Weights of a small transformer language model.
Size: 19 layers, width 64, 2 heads of 32, MLP 128 GELU, vocabulary 512, 0.699M parameters.
Architecture: LayerNorm before each block, untied embeddings.
Training: a variant of Muon for these matrices, 92M tokens, 5613 steps.
Each number is 50 + 12 x the weight over its row's rms, rounded and kept within 0 to 99. Layers, rows and columns count from 0. The size before them is the row's rms in percent of the matrix's.

# layer 5 attention query, 64x64, rms 0.169, rows 0-63, columns 0-63
103:74 67 43 45 28 58 49 70 55 68 27 53 67 42 39 46 54 42 58 33 53 47 64 47 46 45 36 45 48 34 63 49 42 56 50 34 63 27 61 25 30 41 45 37 49 47 46 53 56 60 59 46 71 46 55 60 42 31 29 51 58 40 38 57
097:29 49 57 59 58 44 64 45 25 39 55 34 59 47 54 51 54 63 43 38 61 54 34 33 56 53 55 50 51 85 78 37 63 54 39 69 48 61 53 64 72 43 59 72 48 45 62 43 52 46 42 56 41 50 35 46 56 69 48 53 31 60 62 47
078:63 40 55 65 43 47 45 52 41 50 44 41 34 50 51 54 31 34 67 43 45 54 25 40 18 35 61 45 50 32 67 53 44 36 32 63 55 45 30 33 43 53 72 56 63 59 56 45 55 49 26 59 36 32 51 57 68 40 55 55 64 37 51 53
094:44 62 47 56 42 61 54 51 31 33 57 32 53 55 61 41 41 53 46 28 41 50 57 47 51 62 72 62 37 53 49 39 42 46 37 61 45 47 48 33 53 42 78 61 62 29 38 47 50 57 35 80 25 33 52 42 69 41 57 52 50 38 60 71
089:47 53 39 56 43 39 38 54 53 55 35 56 49 55 62 53 34 47 44 61 50 62 38 70 57 40 38 59 85 62 45 40 56 45 40 71 52 52 44 28 59 54 56 77 49 46 44 46 28 38 38 49 47 49 43 58 31 69 39 37 71 77 57 54
114:51 47 46 63 68 46 47 40 61 60 45 55 39 59 31 65 65 52 64 61 36 54 60 58 29 36 49 28 38 33 43 47 45 52 48 45 54 44 69 37 34 55 40 44 49 50 45 62 30 81 52 47 51 67 57 69 63 26 36 59 61 34 40 36
092:59 33 63 55 59 33 37 36 58 54 26 58 42 47 46 68 53 55 60 76 63 74 30 56 43 37 50 45 52 27 64 53 37 52 31 51 67 47 47 50 35 81 48 48 68 60 52 56 46 53 52 42 51 51 53 70 61 33 37 42 55 49 38 45
121:54 72 49 64 41 42 60 68 52 55 60 60 57 46 68 55 33 45 45 39 47 24 49 29 73 59 50 48 41 57 43 55 60 31 38 58 41 44 33 49 60 35 64 50 32 41 52 49 61 29 31 71 55 36 55 37 35 64 68 52 52 61 53 66
095:60 44 52 31 60 71 53 64 76 45 36 20 55 52 40 35 47 64 65 64 45 41 60 32 60 45 41 53 55 45 44 78 35 54 61 44 66 41 54 44 56 46 70 56 45 46 50 60 61 40 48 39 48 69 51 47 38 55 67 72 43 36 65 42
101:35 58 47 47 48 37 38 49 53 50 49 41 61 44 70 54 64 44 58 34 40 52 40 49 28 53 73 41 51 73 57 42 36 22 64 48 57 40 45 37 47 31 55 57 41 58 39 52 55 39 86 49 63 62 56 34 43 53 66 59 60 29 50 63
097:49 54 47 42 30 31 38 49 52 56 45 65 51 62 48 57 39 37 48 46 67 45 84 55 62 22 53 69 61 56 50 68 46 34 58 75 52 65 31 45 53 51 59 58 31 61 36 65 61 38 39 60 69 55 41 55 43 38 36 52 57 41 50 46
106:64 72 61 62 52 61 57 49 70 48 72 71 45 44 51 39 41 46 52 36 71 50 60 41 58 31 50 33 62 50 44 47 72 43 58 67 56 20 56 52 60 39 50 35 60 38 38 55 59 42 34 27 61 51 54 58 49 31 59 42 36 42 55 60
108:38 49 39 47 50 54 71 49 44 56 49 49 42 62 57 81 46 66 62 56 46 38 59 48 35 20 59 49 60 65 70 58 55 50 52 38 23 75 63 62 65 42 57 43 80 51 40 56 44 37 69 51 55 46 40 67 41 47 48 51 54 57 59 42
106:64 48 57 46 53 58 83 47 44 61 34 62 56 55 52 54 65 30 45 52 44 50 59 44 50 64 51 36 31 53 58 36 53 60 52 45 37 70 69 53 68 36 56 59 48 61 49 66 59 48 47 49 28 25 36 32 54 33 38 74 48 26 46 55
109:36 63 35 66 51 68 45 40 38 58 49 33 81 46 55 71 48 43 39 55 53 66 47 43 77 25 43 42 67 81 43 46 52 45 44 40 51 48 45 42 50 51 64 56 49 49 64 55 39 43 38 59 42 54 33 42 56 61 50 44 24 69 50 54
102:45 37 39 50 56 61 34 62 67 53 39 69 32 49 66 63 55 71 36 59 61 48 22 40 38 41 36 71 45 57 60 26 55 46 56 69 56 46 68 49 52 36 51 62 49 28 68 48 42 56 33 68 40 53 50 56 50 55 37 38 52 55 37 49
104:23 61 43 39 62 39 77 50 55 42 42 50 57 47 41 45 68 44 51 57 54 60 33 35 60 73 51 39 64 50 45 35 44 42 38 56 42 35 51 78 48 39 44 35 31 55 30 38 52 46 34 42 44 51 63 40 52 58 48 52 48 70 79 44
101:56 31 41 53 72 59 46 59 45 43 72 56 69 56 53 39 62 33 48 49 47 51 56 50 40 60 60 50 62 31 63 73 50 19 40 62 36 61 71 35 67 49 37 31 38 37 52 61 54 40 51 63 81 52 47 47 63 53 46 49 46 41 47 52
099:80 58 34 32 57 42 67 52 42 58 37 53 45 48 37 41 47 43 48 63 46 63 54 54 51 56 42 52 56 66 72 47 49 47 62 63 38 28 32 54 75 40 49 66 64 62 31 27 53 47 59 74 67 44 47 55 42 41 37 60 60 49 46 63
110:47 46 63 59 55 40 64 54 65 29 54 70 52 36 48 43 59 68 52 57 30 26 58 46 64 34 66 43 45 64 74 51 45 38 64 55 54 48 48 49 61 36 61 51 40 55 80 48 48 68 40 63 42 41 43 53 47 40 77 55 54 45 25 46
117:38 57 65 54 40 42 51 63 34 52 43 44 73 41 36 59 45 44 53 26 44 38 53 66 43 71 44 66 34 66 79 53 30 38 61 55 37 48 55 50 56 52 64 55 48 50 45 52 39 48 68 49 26 57 61 41 56 27 37 40 54 71 62 44
107:32 48 37 39 39 59 49 48 55 55 63 48 37 50 47 47 64 40 42 53 70 40 59 33 60 60 37 46 44 39 82 57 71 53 58 63 60 43 45 41 44 54 62 61 38 48 50 53 53 37 54 76 29 43 57 63 37 31 45 30 27 36 69 50
103:63 53 27 42 58 52 46 73 60 60 43 45 49 44 38 64 54 49 42 64 72 45 45 49 59 50 71 48 38 52 63 35 48 38 44 42 61 44 35 42 69 56 30 49 61 45 39 51 65 70 59 34 47 58 59 24 53 52 80 39 58 38 32 40
104:48 40 43 22 66 79 52 44 35 50 46 62 60 43 47 64 55 46 53 53 53 22 34 60 57 37 60 54 49 60 43 47 49 53 38 52 43 37 64 59 47 37 61 36 49 69 40 37 65 59 50 37 65 60 67 66 53 47 46 30 83 52 41 53
100:46 66 45 44 56 56 68 48 52 43 30 45 60 88 52 42 62 41 44 44 66 55 36 58 65 46 54 35 48 32 59 62 35 20 40 52 54 30 48 48 52 55 60 43 46 45 77 52 43 55 33 36 53 49 55 75 47 47 47 65 59 56 33 44
106:29 32 58 52 50 54 64 54 30 57 46 44 53 59 60 56 56 46 54 56 47 63 59 63 43 60 54 54 57 45 47 37 48 37 75 40 39 20 34 38 40 37 51 60 49 60 33 52 66 57 63 37 45 34 45 67 58 61 80 74 30 51 45 61
110:61 54 63 42 37 46 73 46 56 52 53 44 59 62 49 70 65 61 71 52 43 72 33 59 53 51 68 77 60 30 61 59 45 38 62 37 38 30 46 56 42 40 47 44 40 55 57 53 49 45 47 45 34 42 67 27 46 36 63 34 51 44 45 76
103:37 40 48 51 43 44 61 59 24 54 30 56 31 60 63 40 41 42 78 39 51 49 29 27 43 43 66 61 43 49 46 69 61 61 57 45 61 42 54 58 48 63 51 64 55 37 62 76 69 59 62 52 61 40 47 28 63 48 43 46 48 54 33 50
092:46 49 60 41 45 54 46 51 59 47 42 48 50 66 71 40 37 25 65 62 33 52 33 58 59 55 33 54 68 59 83 46 44 34 72 50 55 55 60 48 41 46 37 41 36 58 48 50 53 73 61 62 53 30 56 48 53 61 43 49 45 25 74 58
112:45 38 79 61 54 57 64 23 64 50 49 46 57 37 66 53 55 66 62 58 69 44 44 35 50 50 36 53 51 41 52 40 61 63 37 37 64 45 36 41 55 63 26 49 53 59 54 65 56 33 68 57 48 70 53 59 40 50 56 49 83 42 45 44
096:56 44 59 33 56 49 20 39 59 41 70 62 62 68 42 61 35 45 47 46 66 59 41 24 62 35 69 49 35 71 43 62 56 38 72 37 51 63 41 54 41 37 55 53 38 37 52 47 34 43 38 52 41 48 48 63 72 48 42 68 56 49 49 52
106:49 46 76 34 53 59 62 49 47 56 47 64 39 45 33 69 42 40 38 60 59 17 44 49 54 64 68 41 46 56 41 70 41 36 49 50 37 36 59 62 82 42 58 46 60 54 43 59 40 47 45 61 64 37 32 60 64 60 49 33 43 42 53 60
105:56 58 58 60 61 59 51 56 48 46 58 39 56 42 67 38 56 62 60 65 58 48 43 27 42 52 40 55 42 68 57 50 53 71 55 30 58 59 40 41 44 40 53 57 32 40 59 68 46 56 69 51 72 20 75 53 44 34 53 41 34 51 31 27
089:58 54 63 47 44 52 46 50 67 48 47 48 31 58 56 32 50 50 47 35 42 41 52 51 56 52 37 39 67 44 39 43 40 51 55 23 61 36 54 32 68 36 42 31 47 61 62 49 27 39 48 69 88 43 47 58 30 53 54 63 67 30 47 51
063:56 39 72 44 51 65 44 58 44 54 51 33 26 57 41 32 37 46 39 35 44 49 60 67 52 68 44 33 60 33 29 57 48 52 65 20 50 48 54 48 58 37 43 40 46 50 39 44 44 55 44 35 66 41 37 46 67 26 54 72 60 33 50 54
114:52 63 69 47 37 52 34 48 62 47 46 59 46 69 62 48 47 64 40 49 34 53 45 58 50 46 42 23 63 33 47 59 27 44 69 50 56 44 52 39 48 56 41 28 54 55 34 43 49 42 32 71 60 46 41 53 32 54 52 80 55 24 67 49
076:65 49 50 67 38 43 58 38 45 52 51 29 57 50 47 23 51 54 46 26 36 82 58 59 55 42 70 50 53 38 45 46 45 47 36 60 57 20 65 25 63 56 51 52 50 60 41 51 37 49 51 61 48 44 52 37 44 42 57 68 46 46 76 66
104:53 64 70 42 43 40 54 50 50 67 44 64 50 65 59 48 38 75 34 52 35 66 43 68 77 28 47 40 51 36 47 55 41 57 61 52 69 45 63 42 56 48 44 53 73 57 39 55 65 39 35 55 43 53 21 55 49 62 43 59 63 34 64 49
103:39 59 70 45 40 58 45 62 48 58 63 54 39 63 41 40 28 51 30 48 35 50 52 60 60 51 43 27 51 30 33 59 39 58 64 50 66 45 54 43 56 48 42 42 52 52 36 49 45 49 32 67 66 49 26 52 45 42 41 74 73 20 51 48
109:72 35 41 54 54 43 55 53 46 60 33 43 46 37 50 56 73 50 70 56 59 73 58 48 61 58 53 61 63 59 58 35 63 38 35 30 54 49 54 49 35 34 57 52 49 46 40 48 54 69 54 18 27 57 55 53 72 33 60 51 35 71 53 57
098:59 38 43 63 69 58 63 65 77 39 59 42 47 65 42 51 60 65 72 38 48 38 69 43 44 43 58 40 62 49 20 61 28 57 44 35 51 55 36 49 40 43 51 47 63 39 54 39 40 53 56 57 67 47 57 46 45 64 32 40 46 70 34 67
097:61 66 30 48 58 28 41 40 52 25 39 65 58 25 58 39 50 75 49 37 53 55 46 44 66 44 60 54 51 53 61 37 29 53 30 49 56 66 51 51 37 68 55 53 29 54 24 56 61 31 58 54 61 46 42 49 54 61 51 49 58 58 48 31
112:45 40 55 68 36 36 50 52 49 46 55 64 46 58 62 70 41 42 51 65 59 51 44 37 43 53 49 59 58 61 52 44 52 48 26 42 37 37 55 38 24 31 73 37 43 56 24 37 49 36 62 64 50 71 59 72 45 77 41 41 54 40 52 47
079:53 52 38 40 61 53 61 55 50 40 61 60 43 57 53 36 60 42 48 73 57 54 55 46 50 46 41 50 54 46 70 64 49 46 56 55 48 56 25 50 52 47 27 79 25 54 69 68 49 67 42 50 58 28 26 79 66 38 59 54 54 48 60 37
084:53 48 60 18 50 55 51 43 46 40 42 51 46 54 60 42 39 69 49 50 65 74 58 45 30 67 46 40 65 55 60 36 36 47 60 33 72 51 48 31 49 64 50 39 42 80 32 54 61 57 54 55 52 39 67 31 67 41 63 49 68 53 55 56
086:53 52 62 75 57 32 58 29 60 54 62 74 50 58 34 68 73 64 62 43 52 41 56 58 41 43 48 50 28 37 55 58 39 57 57 66 63 47 42 48 31 47 74 42 62 65 39 54 41 58 30 52 57 46 55 32 43 35 65 64 44 42 47 46
097:58 32 51 44 53 49 49 53 51 41 55 41 61 51 49 43 53 61 37 52 61 62 36 68 53 47 58 48 19 47 55 52 33 53 72 59 58 33 42 44 29 47 35 35 53 52 55 51 57 47 71 34 40 56 14 48 51 57 73 26 39 48 39 65
097:43 63 56 44 15 23 60 43 29 60 49 48 50 49 79 47 54 77 58 60 32 70 32 49 45 55 43 40 50 50 43 33 32 47 46 47 60 36 45 40 52 66 53 42 53 44 57 64 33 49 55 43 40 41 65 44 65 65 45 63 57 51 51 52
095:43 54 27 64 38 43 72 60 53 56 33 47 42 51 44 39 58 63 69 59 40 57 33 56 46 42 44 41 67 60 49 69 38 69 46 46 34 69 63 43 26 62 47 15 49 35 38 53 52 54 55 64 43 45 62 46 47 39 44 46 33 33 44 51
092:56 44 58 42 57 34 60 15 58 51 44 46 54 39 62 52 58 77 46 75 42 46 59 62 39 27 50 34 46 65 46 59 62 52 47 48 41 38 69 48 50 33 45 63 61 38 37 61 65 48 53 38 62 46 57 43 32 61 38 54 53 48 69 26
096:30 31 61 54 50 38 50 48 55 37 57 58 59 53 70 22 49 39 47 47 59 71 59 43 57 54 63 38 43 40 51 59 53 45 63 52 33 50 25 69 59 63 70 46 74 50 42 61 55 74 55 51 55 35 49 55 49 33 62 58 32 38 36 38
105:48 44 55 39 42 43 38 60 62 30 38 44 65 43 28 66 43 52 56 53 61 49 40 35 60 62 35 38 57 74 54 53 47 51 20 52 76 54 41 54 64 53 52 41 54 27 58 42 49 39 51 56 48 60 72 32 58 47 66 33 33 38 42 34
098:25 29 46 58 35 52 50 47 51 58 66 53 49 21 50 48 32 49 64 60 55 40 61 54 34 70 62 35 55 40 51 47 43 46 46 44 60 49 52 57 38 69 48 70 20 44 43 68 38 50 66 49 68 47 51 69 41 65 59 59 33 35 57 55
107:42 45 53 45 38 50 61 38 53 19 54 52 62 50 38 59 54 40 56 32 58 43 48 76 40 56 56 48 70 52 72 40 36 54 48 64 21 61 57 58 61 52 51 40 50 49 63 25 39 63 59 52 34 46 57 63 64 55 59 69 56 71 34 61
096:45 42 71 38 81 39 43 51 34 48 59 55 50 44 43 48 52 56 38 29 52 60 35 66 31 55 54 51 48 71 52 58 66 53 39 41 46 53 49 60 51 32 45 32 49 57 56 49 51 30 44 67 45 60 23 45 53 75 31 46 53 46 26 37
094:58 56 65 54 52 47 31 65 53 56 49 52 59 40 70 61 40 65 67 53 43 50 33 50 56 45 38 63 46 63 56 43 54 73 68 11 52 50 51 46 34 60 44 71 42 56 30 39 32 47 37 57 67 40 40 68 43 46 54 64 56 57 33 49
094:37 44 57 54 47 68 27 33 50 57 37 68 61 48 53 43 49 65 48 53 47 41 63 22 59 43 79 49 62 60 69 76 51 40 44 70 59 56 55 59 52 33 59 53 36 53 66 50 62 58 40 61 49 50 60 51 60 45 58 47 79 69 46 50
104:47 52 32 47 46 40 59 38 40 59 69 47 54 47 40 40 34 33 68 65 59 45 71 48 44 67 59 51 27 67 53 88 52 64 45 64 40 48 45 41 60 55 46 35 50 49 30 70 57 44 68 44 42 39 54 42 39 44 51 43 41 69 62 60
090:52 41 29 40 69 27 61 42 58 59 48 27 73 54 46 58 36 53 35 52 52 33 57 56 71 21 34 46 43 40 57 51 39 51 55 79 54 54 57 49 56 43 53 46 60 49 35 53 66 60 43 46 49 55 30 68 54 63 26 55 45 46 42 52
105:51 50 35 38 46 54 47 33 50 37 56 40 50 50 58 60 74 63 54 49 33 06 62 45 35 47 60 50 42 51 34 52 61 65 59 37 55 61 47 77 35 52 49 39 32 53 50 53 68 57 55 50 48 59 76 53 68 36 56 48 45 66 52 54
106:43 44 39 67 56 66 36 29 46 59 73 44 49 66 52 58 52 67 51 54 54 45 31 42 41 49 43 45 64 71 52 23 44 57 56 39 59 51 50 37 37 21 57 47 55 52 40 37 26 56 40 62 69 35 34 39 50 54 63 39 36 65 52 43
108:63 42 50 75 44 45 33 56 49 46 61 56 59 44 30 56 55 53 56 48 46 59 32 52 56 41 68 37 45 45 53 47 43 73 40 40 35 36 30 65 73 35 34 68 60 83 47 54 61 36 57 50 42 44 53 41 45 33 43 39 50 53 61 74
096:42 44 37 42 50 28 26 52 42 44 60 51 64 34 59 32 67 37 38 22 78 47 44 39 55 56 56 57 53 54 40 55 54 58 53 56 45 32 73 53 57 51 55 63 50 45 61 54 63 41 40 49 44 18 38 58 61 32 31 46 54 36 54 57
086:64 44 70 39 46 43 31 62 33 49 54 55 50 39 34 59 41 42 43 45 35 52 48 51 48 31 34 36 40 63 64 32 39 48 55 66 58 50 34 22 31 59 61 45 57 49 65 43 43 64 74 62 59 31 63 44 45 38 55 38 73 49 40 50